Part of a small language model's weights: 432M tokens.
Each number is 128 + 32 x the weight over the matrix's rms, rounded and kept within 0 to 255. Layers, rows and columns count from 0. Numbers have three digits each.

# up: layer 10 MLP up, 448x160, rms 0.0967, rows 210-238, columns 0-159
# down: layer 10 MLP down (transposed), 448x160, rms 0.096, rows 210-237, columns 0-159
# gate: layer 10 MLP gate, 448x160, rms 0.097, rows 211-238, columns 0-159
up210:158132220091138147128129097080147188141135151116074156114181106090090157104076141142155118136178088159163121095093161130198154155152100090076107136084104154129106174109112139107095145148102140143116182147128110196130176129089176154139107110123129104099113147189105139130157119087120129160177181071170182122153173123151111134165130117105107155113106112091129124142127152108069085131120152164162144099165150119129142124187071143094096089147067123071124189168143132108134164067137153
down210:074152138184128141144109087158115140088101115121126146084166092101160142132151063095146164135170185126134114144107157166160201173147133098125117108193134150130161104085197104147104106104103134187115073098128193101125105067097150128073154112094119137114076090112106124101126161048135149078145172098089072144080153157127103109154072078152101133124115140099138169130168118172118147199130135128080151168137203138133126089100079153171151102108108150128098105167133095151108163126120156
gate211:123161169090096147127089153139114154144114062159111205115124078092191138085090072190099140149165096119135142119138130163128137167126174123168076115133065083132128092143125123141199107092170147166111127155109100091086171126133082145089115163059120121166159082143122092106181096133156154167175072137162086091137103095121128098118116130127067163140142177166137147200155102115108062160167137116117122118140099121162114119136162086084077097072176138131124138090166071113114143146112157
up211:147132145152146133120155127101193130124105122131129187104138112115168124119179141080129099149118136078108202184125192115183106129138139171093103125116109092137040204136065125085138146072179094090148134097103118098154114112178092148122130113086133079116122158109151089191096132163145116193128145150112109118080140151176158105129104163129123130155146124110162135092137137148119113140114178149225102155114053077111118140097145076098179132141148112167157095088138081139145143115120079
down211:084169101169107140135117183153121153063149134100135075116126117125095122112081138187072162095147130109132110072106108161214150133128146126165102063149075104137095104176125173143168106155087142194181168089132107146146126107147086118132129132155134198094134088176127117100127093116104123141125109139160154147116107057126177085107154043107098124095086140109140171132163120118155097152108083183116199054149154080148181111170175091165139144107161113107157122170149069145079129113133136
gate212:161136068143152144091138112148169158166205109081119189058068091056138085137158155132178169150182119122153113132077083117104084151125084145099104207120154134083139106150149094162115205143174097091129177105147174144141099117107092096169167106109111131118106126147082153169153189151148140125118126156162174074140067125177098100153140153161204067161142122080145126125146135158082100111172142119151117138110101108115073101112154147079143145105142078115119128131125162030083091224155155
up212:179119157082117105105123131148186082150152120132125126095108076120155067134145088103114105104073125161116199111088149151136116102081119159080126255146216094129215156126156126119154144106078155183130176093136084119169141130087122119131201124187087035151114139138087175152118122109104070179132134174152097129125121075144081162101120115102164136088155135237086128068091093125094084082172126082157159126100175158133140139143130170171128124182153145102120166093101117161166183139133157
down212:150113126103165181103091100126074058183146063061141135154097161110121130121131107133185188094105104070154174084091108100110137168139109160143125105092150075105038108046143115121113132112123119173073095113137116112217128132147150123094075113115137135102151119122145160165158145170179133126085133110082125146105074082115072124121133098117138059070091146175190181133112127142148156116164077157114137108091121157123106156077136067207127127144183140162030167175074173119146155147173148
gate213:145127127125117188112146119167155105131195151089118143077125150133162151175129124116140171068164145086154159082078123133074093130120147178095090101102056135093159118114120126156072181160100118149096114171100135109171131144134115108185185125163140099086152158139159114107100172134079134160175094145161091142164115088082136082129130197110136114108134090140123110083114129153088160148145147103174115075143158128120101127118097097119155123035150129148114134056100145131080145116096146
up213:149136130148111166170097211097126166135085175128161124186078128142188183094088147148163095100123156135091121115139183140106070083120096185144126089169146154093139081093095094091134172113132086129125107104099175145104121154137133119130123063094126107109156172133079171119068158117141174154079114177127119128146133167117106154103117124144162115107091164111136126120185109192120132116074114148137101166175149119130140132058132110119131114097085147141072053187142185137110098167140119
down213:133130114087108173151101088152125095120146141163101110105161059125163156143106122115130125160099177107108109094101082109113086172081150114154060154153177132139099109092178134129090129128193098150119109107130165129148153134175134188109128082120108155099152152121159053097126122091152138041092099122153094109159171096101064180152119152127143125089127144156124062160126114097171118142115169192119110148098154119133162145210161129113172143179114084153105111103152112114164102174079131
gate214:150118120170166094079035128134147067083097138112113126089124141167076153163170116105112133097124106108111067152126111127115128154134088125111064163174143118168146123107146139199149112068097122170142152098200119136146110145133106137209139143123176147182130077111201073107126155151149141099093091156136114077096077091106184135145158113083114113158131080165118144140129135120165061124133170135105075162109130154066130176112144138166110114106100078200129101113153137074160132124101090
up214:074145167095108144158143148166084098090138111106149142126179129124172055087091143177071101133174150179159117095067080106078162134117164145155117123172114161137111076107174171052118096104152150107125081098170093150133200102124109185113102167128123095135175109105171128149151111153167141187114120067133164146125138132179126143130165108176121174017097157134124110110101125120068109118134120119173160075104141096089133124102130070148117168120163153183130078151117209121124144180131146
down214:111116096150116124087140066073166127096141141149085106144043163119143161159113051097161119163122113138113110131131131087129099164145137129141126139156217094101143140129126130147132136165085122058133159101120158136140149213133173053134200145116088112090158167137136169076091113115174154082083154107127088132158090122082139171146148189125137067185104111161123137093116124164165105099116078075175114116126163168145057158101102161098115142182061123130103078124112144124159116083111125
gate215:122114127110145165156162140130109129085163093096093066133147109149113094141161169161115139049126093093129162183121102134089090123132175176127108131095111114157131136166110117133169102115119146179104147113149114099140154103086068126157113193107163139119166228128140121100136112161144139137113101102130082118156106020177165126097109109079060129130080097078193172197140154126080101088166074088128130095182118177129044103086122081157104109169162163143146158127150113153162144153154112
up215:163140086106104120080160125083101172164135185096097085114161203108103136123127183135156073075140095114146073126117077113148166126084106152143065108157065104146163147082152045123181119073147148073127139109109095078118129129107098123109108089193090157154185086149148102125112119128041134121082095121151108108100120098104129092066107139174121072085141098133110131120109090143126045133070154084092137172139103119136087144065135148177119178132076109093159107146160132121128103147115156
down215:089140092110131112112105064091091122061150148130166155158157169090109118135138169151098143150127165106152145107135165078177100097075181132113112122087192107076125166114106158192137109115109094152116194142203132147108070100129084090127165075193112053101088174103173106088153102104115073070108123089139116134108165067132132078090083187173109097114104151135172100111115163143142141161142152106084057148167117132152124059112137132114082088107072178089139102105117101119132142078103145
gate216:150090127128141127192133166118151098195107183104066087112139143147096186128227122078136109097178127124088124126130169140105113090143187178107174101183140128159147127117133109108167120140071111148101100103148088139115123141125101090145113130147136125114124146106129096127079160160093135129142153144165073093169127080075080154144125159158146103081105073091144145165091196108093097127084139093159099101146132102130105104141122069079167162042077149142115063122106093084084139124180092
up216:120142146165136117189150164088151128083086084066101151096152103119052152104106169108107136143072185141175107126108192127148144095112103146121152101105126135163105168104149158169123103134136172149129145092118098161141081101114117073150179200092165112119151088058144083131106127147130102124146222100098037124114080142083128123100110165101152114177135116064124105097119148130106106176087163114108137058141102136112148133154138091126201142113129212121126175137118144097126132086140124
down216:105178178087154132115091107110100129073101129139193164175108114111105132092133165112132103141106167121155101159149159072150120092069124077170098105110143146101187169119139109166159130111134161109065161134150145081130075174122128138114108094172132145209144103062110126105141204117105120090201134135118144134135096112136205150094143084119194118186085144073093144116153107140123086161164109105136211113095164162191118078168105116096073166132111141136133142098170102146117096097107087
gate217:090099095123142151080127148124147119125133134125136160085105091068168077113140139075164143126101155068118068126078087114146109192195121129155143161092153144195147105152154147173148105185165133189147179164097148107141130114078160088084200156178121121138131116115140142168099195092160114089161116088129189096125109134118117185184127150126147139126111145140119176128131167168098098177168058108211086169107135156087068052136155148143110181149135134134089068120133144158067149182154132
up217:130127124176040106161115137131174078117132082141135115148122142154194193066111139111099093112114094169141125125118122097137178120130103110135086131186121117120125120136122127170157167114160133108128089070142198136159127164150068144124139111087128094149139173144100090126104097132133146112092115065127173135137065161086101126074134147149112109123179117143124074092127087129128101078115178161103085133183130155100132030123122128049131088196114077158209069152118096161130122178116149
down217:088103162149094174158129127188046116117125111151080122131166146137156127096177149056081127164133096158134115115119094131140089098165165139110104157103117104157114074146092140147134164112139151154165147121130147148086124081087160134121095164187178147146143161141169152156102098094123125117092127174112139145185122079149071168108195152119152179108126139132195172073104175099136084156098082184115113128110094090181107136105166154115105108147155128111117167176205139105086088063118081
gate218:088132135147152096124112068076109187195137086195117091170142078174123090095167164078121100100110055080141104141116155130090163126077111135154133160174130146193095096143112169155097162138135125171091105143150088099101180069144141121156180080125097151154142172094122083087117125199102147083114099086143127183110185125162137160137137151088128125132126101148165127132133088153145129073154156135128162127061095176155118162152128184090070148143131138128118133125156161128154104101105115
up218:115137035163132117101021148178136111154105150103124104109156085138203100093135113105108106085053085091140158124068109137107124151129110150122100108134076111109132118135121135190124082099161110171124133089130136180119130141135105098123091121103169093190172057083132108157152080104127110132103097110084145114189174139142135105123106111128130107076107109094095120113161109139174099126118130159108121127145156132102141128092162133142126111069145144171120171114093086124118147098097175
down218:136120121124135109154135140150088191126129168147107112138096109178098143126152182137097184149157131170176110172160078216127127166107114102153125101124121112124140091182070119120110147092101116149133149130132068149082132119181172122148121135172117158120053144165180136074125179126170126180192101087155097162128104121113173157124100073125113141135127042118129112125119170180114131120158159114133101110141061114101166113040130118124136088132111167109130101104126115121169119128073096
gate219:109176112139142120137073148069102154137152175049056119156107102109088086128171133155074161114136134167104112146135132130136153146129135104158145143079157125165126104143109077168148143123102073121177081085121118148084166121157113154148161109081089123175208184137134141086097119141196093074111100152067129160113201106129122087125168095155159056147129114067126150129184124105156146096130123068144132152138125101086135139143105150098118178148117127148143101119171133097080084140151122
up219:093120126116119082147095168141135117134201118134106128102131120127228114092111097131089153090098122106133152156119143122124151088144166127075163086141085160167101118154075100087047115145178167096127119096145090110090082091136108093101118100107138097160066168102081089113156112141156166156141144135146067149068099108145108097126098131091098102135111139136109141188134109122102130092079132120121111174083089124185145058159109112127178192178145088096171096093142128141178151108142129
down219:073124161114103126153127185118121141093110128102183144155086154174136080147147124139100110129183147130097138134161209126137140158113163175149143131120102117104134118153148121135135128127147121089087181106108137125106087143089109172090124120145120113139082139125134102042114074194157101107164093105130155150092137075143153085167136187127172110120165126083186210141143159124085161185102155107118094102114134103076018150100148117163151156095144159102171071131141133162173119145078133
gate220:162106151124073114143137168132190088129108142170054187115120137130197137074135175119110129150100112170152170144085107117151147149134140187126096151109168132112127069152055129117147176123126185180126123142089123171147190094140113136197157130117146136198152143138137122146116138111168097074159108182179163116141089160135158056170100105081178097174124156142141158184119178160155130142114147156136114156124160141085108169121140117138156106138115080129213131120128096108088106094124095
up220:097148127100170110157152149112115129137167115112193089134136065181144100120100076167146149127120077184093130061116094139100128125076128091133137097124070143078110137124142109116181084179175137071126125110115109144129117131165138152116131185123088168101167163044084110097126103127159119135109124125139168131188218105124125135155118117156092145119153148121113151138135121149114127154153118186168138146126147116123125171160114152125027202145124192106093170118083141116114175152131128
down220:124082125100182131126103172114123099122096135151094106147096114148167099128151132072154096168127111130083159136117132107106155121188091115134096151138145156160162150092089137163084146111144177072118169152124087133152164092125115115187148144177191131168107156112119168139113156126094164103120133140085150126193136144126171115149106199118137113147161149114189190073129158124103121136178129173120052141146121195116021133162138101113153124162128121144198126139146146116135069110084091
gate221:154142149185157136133123115121127114211072087126113209106123144104151103084162069135115123066134124081149078092102134158138109127151127159154144164113114147170110133125131162122195122080137095213162139100203108131186142172127102140150084121138166191099175114117098174062149166074164123118167102136090151138142106160104130093062095067114145139134146166139144255152121116175124077112113088135115166153150153046110125118155164208142043081073041163127128125130099155130138088136141099
up221:122220124140118102158054116109133101114125086094121203104110112114091123090122116122101114125084125186090156162147099110197126174147122115140185179102103137110125170118126123108104086083100202109137130088194103109187155111118121102097114116127151121184167163153089151158149129169078181165129115108088181141123163105147100180106119091138147104174125096124122162148106079130162116158102101120124120061150073119114146166136075151142054129189133155165161146112155099132101162153129091
down221:152052146121131111106152137115132135096121177151168115127148066086185109105156099108115159119159136152098122081169154158124139122148147123068117095143153080133163082131115116134070125179121105119103149163089113147092145112167127125092153171157113150110137109154104111187117086113138105170062135115193140110184145154140057104161134124158101117097155173114126042102131094168139107071112155165147118146070105134183146104125171071121222162142191108119143107147144109202112101128140177
gate222:078157116113107150125160066130173118106115156126153121058155105148074145128175126122158153135137137138124057155088130117131125149068219171132139126118065172137072100177141195102131141100152144151121097135115122151161105147151053127145190128154154145128130079136153116103097070118098172159095162114151062137168155102033110131185078120106067112094075095144150139133133111132152149156161105075157083111116095133147106072115136158138107125141126128173134123142145150062113179135091087
up222:154100082072112074115128181148146130082089178173129151149087158121115124181151108121143137098157120185138136137106082134096135093163153138108102173099082134159100142084130057113092162087166113161101168114164128121051141125064196123116148170090182179082178150131109101163159111167135105124097156095143120087105142145110130141170160137129116108128152144180162144127157149075118080127099117176106085140128098151102114076079099208138119080099094177099107132136117118140150104095151104
down222:124111116095118160101142099093135122120138109172123151194129025142121122142110112144145116115166109097129102109124099115192152178128134114060169135085150117180199136075134102160170153179106178100118145166092207115149156096133081104145150123095077132123153082088149165089109130115178174106103069180152122157100157086090107123206129142123149136166102115117159113121127164164141121110132098103120106074098124135157174125169133080146153140139154111119161109199133104157179150137087173
gate223:144090157182176126141145177111119154119108170143135115173073155036149165156144110068143087113182095088114140130081145135094080167152131090085123145127105209140103129151094172144111119116116084102117097202166089197097155191158128125153152133157170090145116150120123120137120155111136158148083130135154161114106185147087111154102112188128115159140125122098107113145093088181112114146118128135141092178157049114130080133091088158060123162143114122100097130093128160152078179139109181
up223:132191098116125148097152101151180072161204101110111099101137097092167078188151167153078142108134131173151097111087163118161190121115124147106146112160113093091157100122142110131133134135225113143088109133103064125182173128149177096080108117142043135124181114136162125128145116041159071129093104098163076095137075091161046165102118140077146124183149102147193144189084175189158152123106111109125109195171102103147101168151150088154115158056076149144123078120088106095145104109109066
down223:159158087151142141134118120200116109145106112133068085164074123076154138156132093170084098140192129143174176128123154093099142136111133138117094112116153170154088076209131165136097179090140118116156104168043083185141037154162138094123150092182079093117160231144129092111143120143161180165084156125111170073124118107102079182077106141100187153129179143138129107195104130117153170132089146132113081225123139107106196100105129098143111142111152115150103110088155138154139132150060082
gate224:197169177195135155125130147133144117128201113129082128122084121126115102074173097120083085076105181150169112164090061138095135159129098064077087142121130180114102143132121157148170144128119084169110101096154146171111195068103181158122124187129155117126097178137172145136155145106133162154133073146136141113106164065126062182183090108134123092117188123112163124115167144103082109125112098103160058114140094115115125131131087119126102108066182131122087118076103073093130164097132148
up224:141162070166060203093185134123090141114112137042065155121088142176099163084107071159148137109156088109165170123159119156154120147140110165144129122115111191143150126139147113119154125118109124105147169134102135119117110169202093064119127121007146119117096092111098096175124100146116130143064119182131124111143191101076087115130103133109069102080084048100128135106079124118093156145122148181163169120112060111081107154056142115139109113150133107137073086148075152145161153082089131
down224:118148109135099136101148070085182145105098175114122160090120121118077072148144127158056100095077146131156146143106150071150151170112136150157118119108194119126111146061170162196096148109097113109133129098182133187037169103147072163038154160098158161149156135188115188104173055149137124102079139102103180122172140131088087143187177161086092150178088188137104148124096102207127184114148102134089146138083111108117189147142149166131122143135142135157124137198092101086131108129094157
gate225:163139085160122148188133141139156132148132107158155144137056106104142138175156084149127057115112155164112111129098140148087109115094114123123080154146113104148112074121062192112107130121155147181070110077158141155131141159167103138131169176129115136134041148098152080106117164128137125114116106089133084123079102082169094106089133127141064142152131070143151159171125136167158107092157081134156124146123146150053060118089072146111094175146191143139102082140107122080152170110177045
up225:023102175153110169097114139104121130159099057097095159120155151066184114152132081110119113161080118139101125129188124171160116064153130100135113114170112161154146144109132151112094090254143059141164171129073192080089133144101131114147138084081121098107089157089139100113129198143106090192095127131171097138132126149121152102118157118134156156120135124149070140176066095142197138171162142171096091099087144127149094139140119122120092146155157159155072129132166104056102151133127120
down225:140059100120157099165171153186147135080129097144136093148144168170091144116143062073194112127171082180117140164084166183139132093133143097135225133092192117146178116126113116109124147175089131112145103173119167113151077112148129148133088102107171138146093181145126139100096105118151109181151134131091113136092158127102126114192104162131157164123088199119154098113132143178129104092123040151100160066140105129128158142157171120087115168076137202111098130156052176121106112138116129
gate226:130158105151167126138139108143138142101165119121114124139105126076152122119098145070135061122148055160163184160131120113095132142117156105178145187157103075187156091167189119191098113161096123123136165188110104134103107181143092081118143139117124158118169077095176079085106067101108096193096122091096108084120158158108189135117141131179113143114128074121113102117140110119172112137140128112142087193086078185064108157065139200139094123072171083071084131143113153094151155125130114
up226:112121104147108067153122081104122125129112110114097134094160160124168124150165090089118077064142128168135100177142124109085116082109116122137121101115149127116095132175098153169145089094129162119112122055076095191151060110095179121133132075148075087138097132141058170123177087137143103136162129124101068113092118171156185087101179155062168053110127164116139122160156096115075134107114111126072182195102155128108134074155122176046112162084078122151120132121113105130146160187092132
down226:158153135112147116092198128090097189097142165099144078098095132085126114122172148137121144122126154111077105097127142190135083123152160121150170119151120143105141109092208143123106154154134071152143147127082182172112127116166067074155139165158123162120032210155115108154096134160142227114093110135091105134094136179130074135127153122114136156136198148146137179155146168154179147148165101141070125138092191189117124132053173122126090147113134117118075122169083116119199130105085168
gate227:155169121163124149120135183084126158092095137119166129128140123138178122097070132116158155124125119152120181119122117098118177148103148125126117160130094134156127139106108196151157148124074170106113151137097096130171139069137136103129083136116174110147175132178131082173081096134129164080075066084094160074149136123167200194134164146157139123128139125166122104149122158090107115137169065130126109155085142066144107164161124045104116070146092151060129135095090106096127077055131090
up227:132080111164063145094109157120136147128148130159096110166129118110085113181105116117147144146147116086128117140144169102122164097148087122159172073132192086120137126112076116158149118139153140126144157074158151101135118148085127118109101073092112143096103131176081190132106127132153195154124108094134114147146064126164156076106098137167121162168137080061120149097069114087182082154147135107124155117126083132164145135114189152102118087135043142136103162113141162141094116177148101
down227:128129143146092140104152092179129163126155136105142189087108088104186160062131130098088109093118160161131099122104132133103102121124083108166124117157166128165139099121121165127142157174125114081124063120160129152174140143124176206179168127148136062082128119159170039099127068135127078136121150134117104101151127124113091135097137177124174121159116147113120068131147148148116089118169094077121158158130148116115134125157133093122128115157149120117107130141162102129141076058185117
gate228:147121141130123138058113056114182153133136172076062072134075111115150076084151119145093133130167114077125117161143147156143171210091145146149116131162150069177127119155139133119121162094131126135108200132152098165135113138210128111101132116135117094108209181113123116091134127124125190063109152197111128056123112100127115030134142149108156198134104115124144129172128188122124157163156140156190105110158106143112107107148148158125119121090117158107095070094113126139111152105139112
up228:190150156134108139155097149178046063152115156162121162143126131176123115232125169142122137122133123132163141124126150133104070112057155089108151140179120185141132134156155179143143113137084096089132154083119135161179115088155121127147105109168155083114121126214175106156142171091154093137150116153110169126141112204093093116137091134112147081106126114136116152119103130119128150137146078110155194094192147084106097135142135113101110084134121144078110125164150092133127140165128115
down228:076083095121094090177161138109112212178187151094136135083178161110112060145174103184123126112081149142153114107180119214119089068149163081050165136087177083151165096174109120154156113140113098098120152106096106136148145072134149161127152131149114125136088171158130117140102120095127145090137138156125159128142120124101136090209138113140133115130102121126129118111150163133109129132123172124129135125114120109105090109172117151052132166115137090176051161132081075080126147121119108
gate229:120115147142081145109109142096108170155120101159126199099087082145136116130138123127152141121143172144091151107133160166091144161134121105114187188124184098124054155109092106150097130126150093178110071104100063116150152081127164148105144121093103103150146095160079173071189158164135120166157132119143107118149073104114109183130170104146157110165141147093145151089167158156145103118145090135140192135193131104160099126139133123118107156112125137177042147134221105136144105110108124
up229:141130112114137177194124155172130160050140108105138133107101132182147135163166162126080123173058154129107101103116109142135135143121121154172114160136112109145130114113182108097138091142091114185097139071126095123086125100131044112109157163165117157136142133119092109087121089091175116113098133124088149084069159168056147148067107098124089093112117108097138159136100092074082131151174111165146130108113094158132129108107095110156096103100116162085092089109121119099087126105127148
down229:152149117122169135127143139100203071189192176105143192115117131145124169159194115100122156100108107114166174153110151108099131098156156154129098138111141090146099121121084119084107180162113129133116105142113136112153161173144145176132074088097132145081106109118116139113148163139119091129150117127120131135200130096127108112148100138169133134121149179199170223134135148140088115108116168121136167113141071088144084119138139131126128144209166184118111132118119127194119103108147112
gate230:144173119124094180083149115152126179126074136116152146133120114120073085079101168103103117129076137109107062166145115083142106133087163096158131113156114134139070066094185145205106198090160116143116105105121135093101097162121103133157157123114144149144120153156100164099153110174147122069079107200134096134176106125105109128107093120133116179114103115111088115194103133135154139127105160104124106133110136153157122114162190149113178112127148138068112099114126158093092136127115057
up230:177164154107121149060139128130096123111116042120121108170159114138090108187142114087149150157087131157142091091098136128154106156146161117136133113158100137154064139063116168100151185150086081129142168155101119192149184113090063193130115097148162126109162146159127118125093122061123141117145133122098132134121140045150115105130124121133122106093119150131127141117199137190114117080169148139089090099097117129150106104088122061124129110133082119123159068139107147156123140143089111
down230:122078119135099140098101135119118106160136143048116131106100117208109166071159129148128157106126099138092131183163145207121158093061134111144156155085115098138188141145094081112095109107157139105100093061129119134127128107083152130155087124078095104198149087136128133100178145136129087143143115088179109148098186171089157128087144094154163109096122146101086134114109101051139147181124149169111101097100158120134155108151114156138098126140099106143117145080093099077100135092115153
gate231:118090079107103159090070130139159053086091154148147102093082151181122119146131147097053134085125145158139121129113151129118143188148117133126080129169184154125122072196131118136116147122126117091152136075080131122166105122138137124128130083121132102159112140100152072110127124126053120153109128172140157097126143071181145099166079146161111133088150115133161127171115100166090117092104070081125048185146074116087108147131105147027069176132094102120111029127172069172158133125114192
up231:076131139157107098151103129129098148103106180123117165147131130133074084114178127157114121129143131160099086140171107126110115093104131154119121191143103177148149124115202087083109136130101119118108109082064146124092166119188115150146114158120122122045099149122147092034088090111135122077113183158158102128150215146085138176176147053142106135126109104076166140227136159163101148094124087198112114146074132161113161132165123060136086114109122119156153123127135130142147134086093121
down231:072140136173122098119148125126109182134159163143142132118109089137160109134120105142192105132180161141102106124099122168132099089125072110135146122120093102102141060039113146141118136136169125141185126178153099099130149112079100123156137165154114223184119161177148146140120085077133086159076123092090136072155118145066071116100133110118105128126098178125130147070140140109194079179088209094131129079119086177116104194103113109122208129156102169134130144153108154117169166131075109
gate232:156166153145114124146104140147131103179123140119076183065137145132087116167111134156117127142134144101170134189076130103159157104113194149125137135080128106104149135092162097164144076130105132063156074093134155119159179121105130118184118143152155121148121196132110133084094172092134139122193105113084201111148164067121108110150137176126100147106157097142106143114096145083105161093118122104150115112102163126108107093114123111112115152125152117108117103147092150084070123160204159
up232:149143129087145078158143141099125119099130079062087112099216105060152150112148131128093156179104170127082083172131099132141083060120119129099082116140162186095167147136125197104192081091145123137132126151115152165133131109161095166147153107143062112149058117157158118139086122161088129077100124048108109138078149117099081089122175099168168123124099110127079153118151135099144137159095111133114147099133126075121122163138146136173115128134164135121102115132127138144144147147159176
down232:182173104125155194110161185113171121140127077146119078116186126143146180191118060128171095131097066142110134193105086115112113128135207149120115115079107161097138088106155159107105108061113085096135152159103122165086136070130175118160101082101157121179117150115067109122130137176135129108154138078115125127117110148127105134129178100103141122136094075196088140128150109122121159123158146156126124152084155127090088125133194156126183147136114082134110162088147137167114140147114106
gate233:101158168097131123151094108139136120087149117149134080128092068100137126044209064094116141071117150132146065098144109133114127185105117031140155133177144186110073103085131097199119116127182069155131135114193077121141139080104128142123124095100077199102149148118148129109101102163170127099127164135162143039117116108058153126139131121165200174144175136016179177122118094097089107076118102134117109137092127128115122120131168142081125140099101181086113098114110135127107111105155124
up233:087145182123170080167121130165167036142096083098086144107118123099145114107119128112139079113112134158158140109136136161112201165091140140127090139170106166114153119093133076155083173139111112175087093131163125114133148043145102126133168100152126164110130147127159098084083103135116168097102140189101140068078092146098099142129121070143159130112102168090128121139099133154120162103128111190154115107102087109165113172125155181132110053080093159141164089155089123162161166102087091
down233:119144098157157116159175107113186118152107081116113102126144109121143142136123112111136129122158185067132165127142144230086123101128101197106127119138153141108144113066127126086156108098188121098167104128093190090127140123158075188112129107158074124117113125153101103155100130125110135179090050133092127142156139127172145165097101000112132088109125137157140152110101106138137097109121081145101115142120137186123176097125099122104126160072124110152139099114141108134124120140135123
gate234:157116104116119181158157162191160195127136155138104153123107101077160121147154195067128124145125139076052114134183166141146113149094119102106116113140077134111112073136113112108198125118108115100092060188115121103179140106125120080104095158182110180101105190147092092117157094119158097149113145107168149079133119129114161134133124148134084200074121165122116174209087080073087147176154129117178108129138052084111033063138149155154142064143082103109171128201168153162075124149107119
up234:094096068164075131086162121182065149113048162165135147142077085115134069138082124178143135172130094128100136121146147071060163128152094141111132162112115136075143098134182129088104087110127141135115081116125131145063134139164132151089153111125166101121160156113167109124138138160136096132109135152063136165131093192114138141117151200225136143172118117111108061145172137148121109094074174222115116213117204111110117084144183152159128114062135079100140194124128245134125093119053148
down234:114092121146142088141128116133141109066109141129119099099154163094110110140115135152146127119107109090144139080067118143075115127128140093114130169158151132142117108096147138126115089114176157147132142075108161104072015143154152187131151124044152111138118114143122127123082201130036146183163162152112093125100093148182106181092122116110120113117148141114110135055117125165173105118085223166101150087075235123155185066092161134103075111147208110142152085029118147102173155115112148
gate235:077196164165108104143149181154124123140030162123139144124096079095173156117138143131123107121101090085095115059083104101161136150103130204112140086117109168091078133152112146113094135090155117113146074098146099112132125145149121124076105129114228084185138126088116135134098118147121137100104092149109135116134089131088126171085101079137091184128092123108099128139095210101119200164104136125145110142141152132131136172097144099119132134116129077169135115139120148089157126146088083
up235:120149143151159148146103116131175108087132145172120109087129114137123152125182162152036176060097178137111051149102104134165110167091102110119142136194123058103116125125145118123148131115139154134081122103084055102154086132183094134227152149135072102148096129130138091118131129104116162164129115110133108133097079128130137126104156135064103096133163145097121120090131085157141191150121123127114168062095091125193147125111181072128143161122099153169102130150123129168195117105098074
down235:140119141094155170133079091156182139144115121114104141162116148146108197140111146114136127075118107129113163160123117140108131088183121101140150089089128113141111130092155152156166124155140109023130112161195092181156197145124187164100146088092148167104139135125102107079062107187169090130149179179145174063125163124143134140043147117176157168091150100151132182190071097088161149096134155112150132139174110116100180161140158148140183151101118136131134140168134152124119083141098164
gate236:103158165162168067078111123078155130119146099142125114175127120101160123148146142111134109142122146163141086141157085137171094073117108119084186122137132118090145140070115129132105177150173167123157113154105131103118094193064127126090125087109117145187107120118152123153162121136140111150100126143124127084159046169202128161101106102121121079125096157143121142180136175126132118137193103137122121137132150088094114175151131112127150164055062117120146181079120127104048118180127083
up236:159134102051124150140145086131108094135095097100086118087106169137154120193121164127136138099146134185128149070131148152124126136177153099135123172091099069066055103130154126098092114106122083111129149113122143077100110124118134136098111208117147140128131085098150110071133130112154171142159117152142151086109116097153105125159125038110125131123098156100171132128078146098142132128130162196113046114190165152164149116198114112114132130145181135131125141107110071168106150136050108
down236:095087138126103154122134176138172153094114133158122202113091105141112077143152119164120164095115116142142173089121127181119129142150108080146116076112146131142132136179138156181121123142121093161135073106176110133089148121123112094138134125143134122130148139119149120155120170142141125083210086072146146144074167099171148147167140072162153096086140120130100243133156164114091098122160064111148146131142131133120064148167148168100217155164130079073197104094173090170141115130131133
gate237:139138099127098129099089117163126142168099162143093163077126122149162139126156128132072115144151113153088110083080084153124127155048126111130110140164086091138167058197091141143123100188102062150133138145107205169098107103152120120123198066051149127143130158084123139113099151153134123084135134153163156112083108143107163125081138120083111189168163139169142169155117148177144141193134151172144110113106099115123096075149145129104082135146158089097171130153193170091132133137170167
up237:142141174124161115094170123189095164120145127177096120121153138147085174100089108073143128194132107120122069147112118132130117157164131082160107066110111158180123140079125153098108144130149160120134157108188133149185161099123072107178114144109136235027194075109104146109148121121127147128080170094060110132058116140100148207063097069151115171127116095144120151169127088095157143137113074170158138132108124194162131118174171121143115137110119140140169155095107082121120129157110102
down237:123133111141112096149165121116069124171162167156186105114087134145135143123119184142159124186114112127098112128184176186111108136139110138109137138113099156160143113164100136092144104164166206126160086143102061087180123086111143147088150161137150120155085109206112158104156124181166112149162198116090146125092154113145143187115109118078145089121095125136100254172180067163096165184179111154090123124181148131129083157147092134157149136124125096109132137112126045139139133099098157
gate238:155121118164215172133064147135128228161107115085126098135109095131206122153153155145127103131106137130137100135144139140137065156102103132103116108156142106150125100166091121114191172103182135175128126168146059119146119156115084092131161125139137118117164124117142094105109092159128076109164198126100150107129126109072075184129090178164153124197184114202097148179115154107137187101089132124096140133064145169088107098114203140081117121135177077113142147115093156143105149168157197
up238:155147171082145126093195169169103116128143167182100124146126072182119137113057109143114107094131162137143165123138057159094137155094154124173097116134113192158125095150114081065094142126146127133121127163084138144175102058067127111070168139069114136089132174100141155120121148135166108077042145162120147127061086094154126116060073120153095091205092135100150125118169113165109131205211114196130124106155091175114140122157071083068104157099195145121092096106164152168132090132097155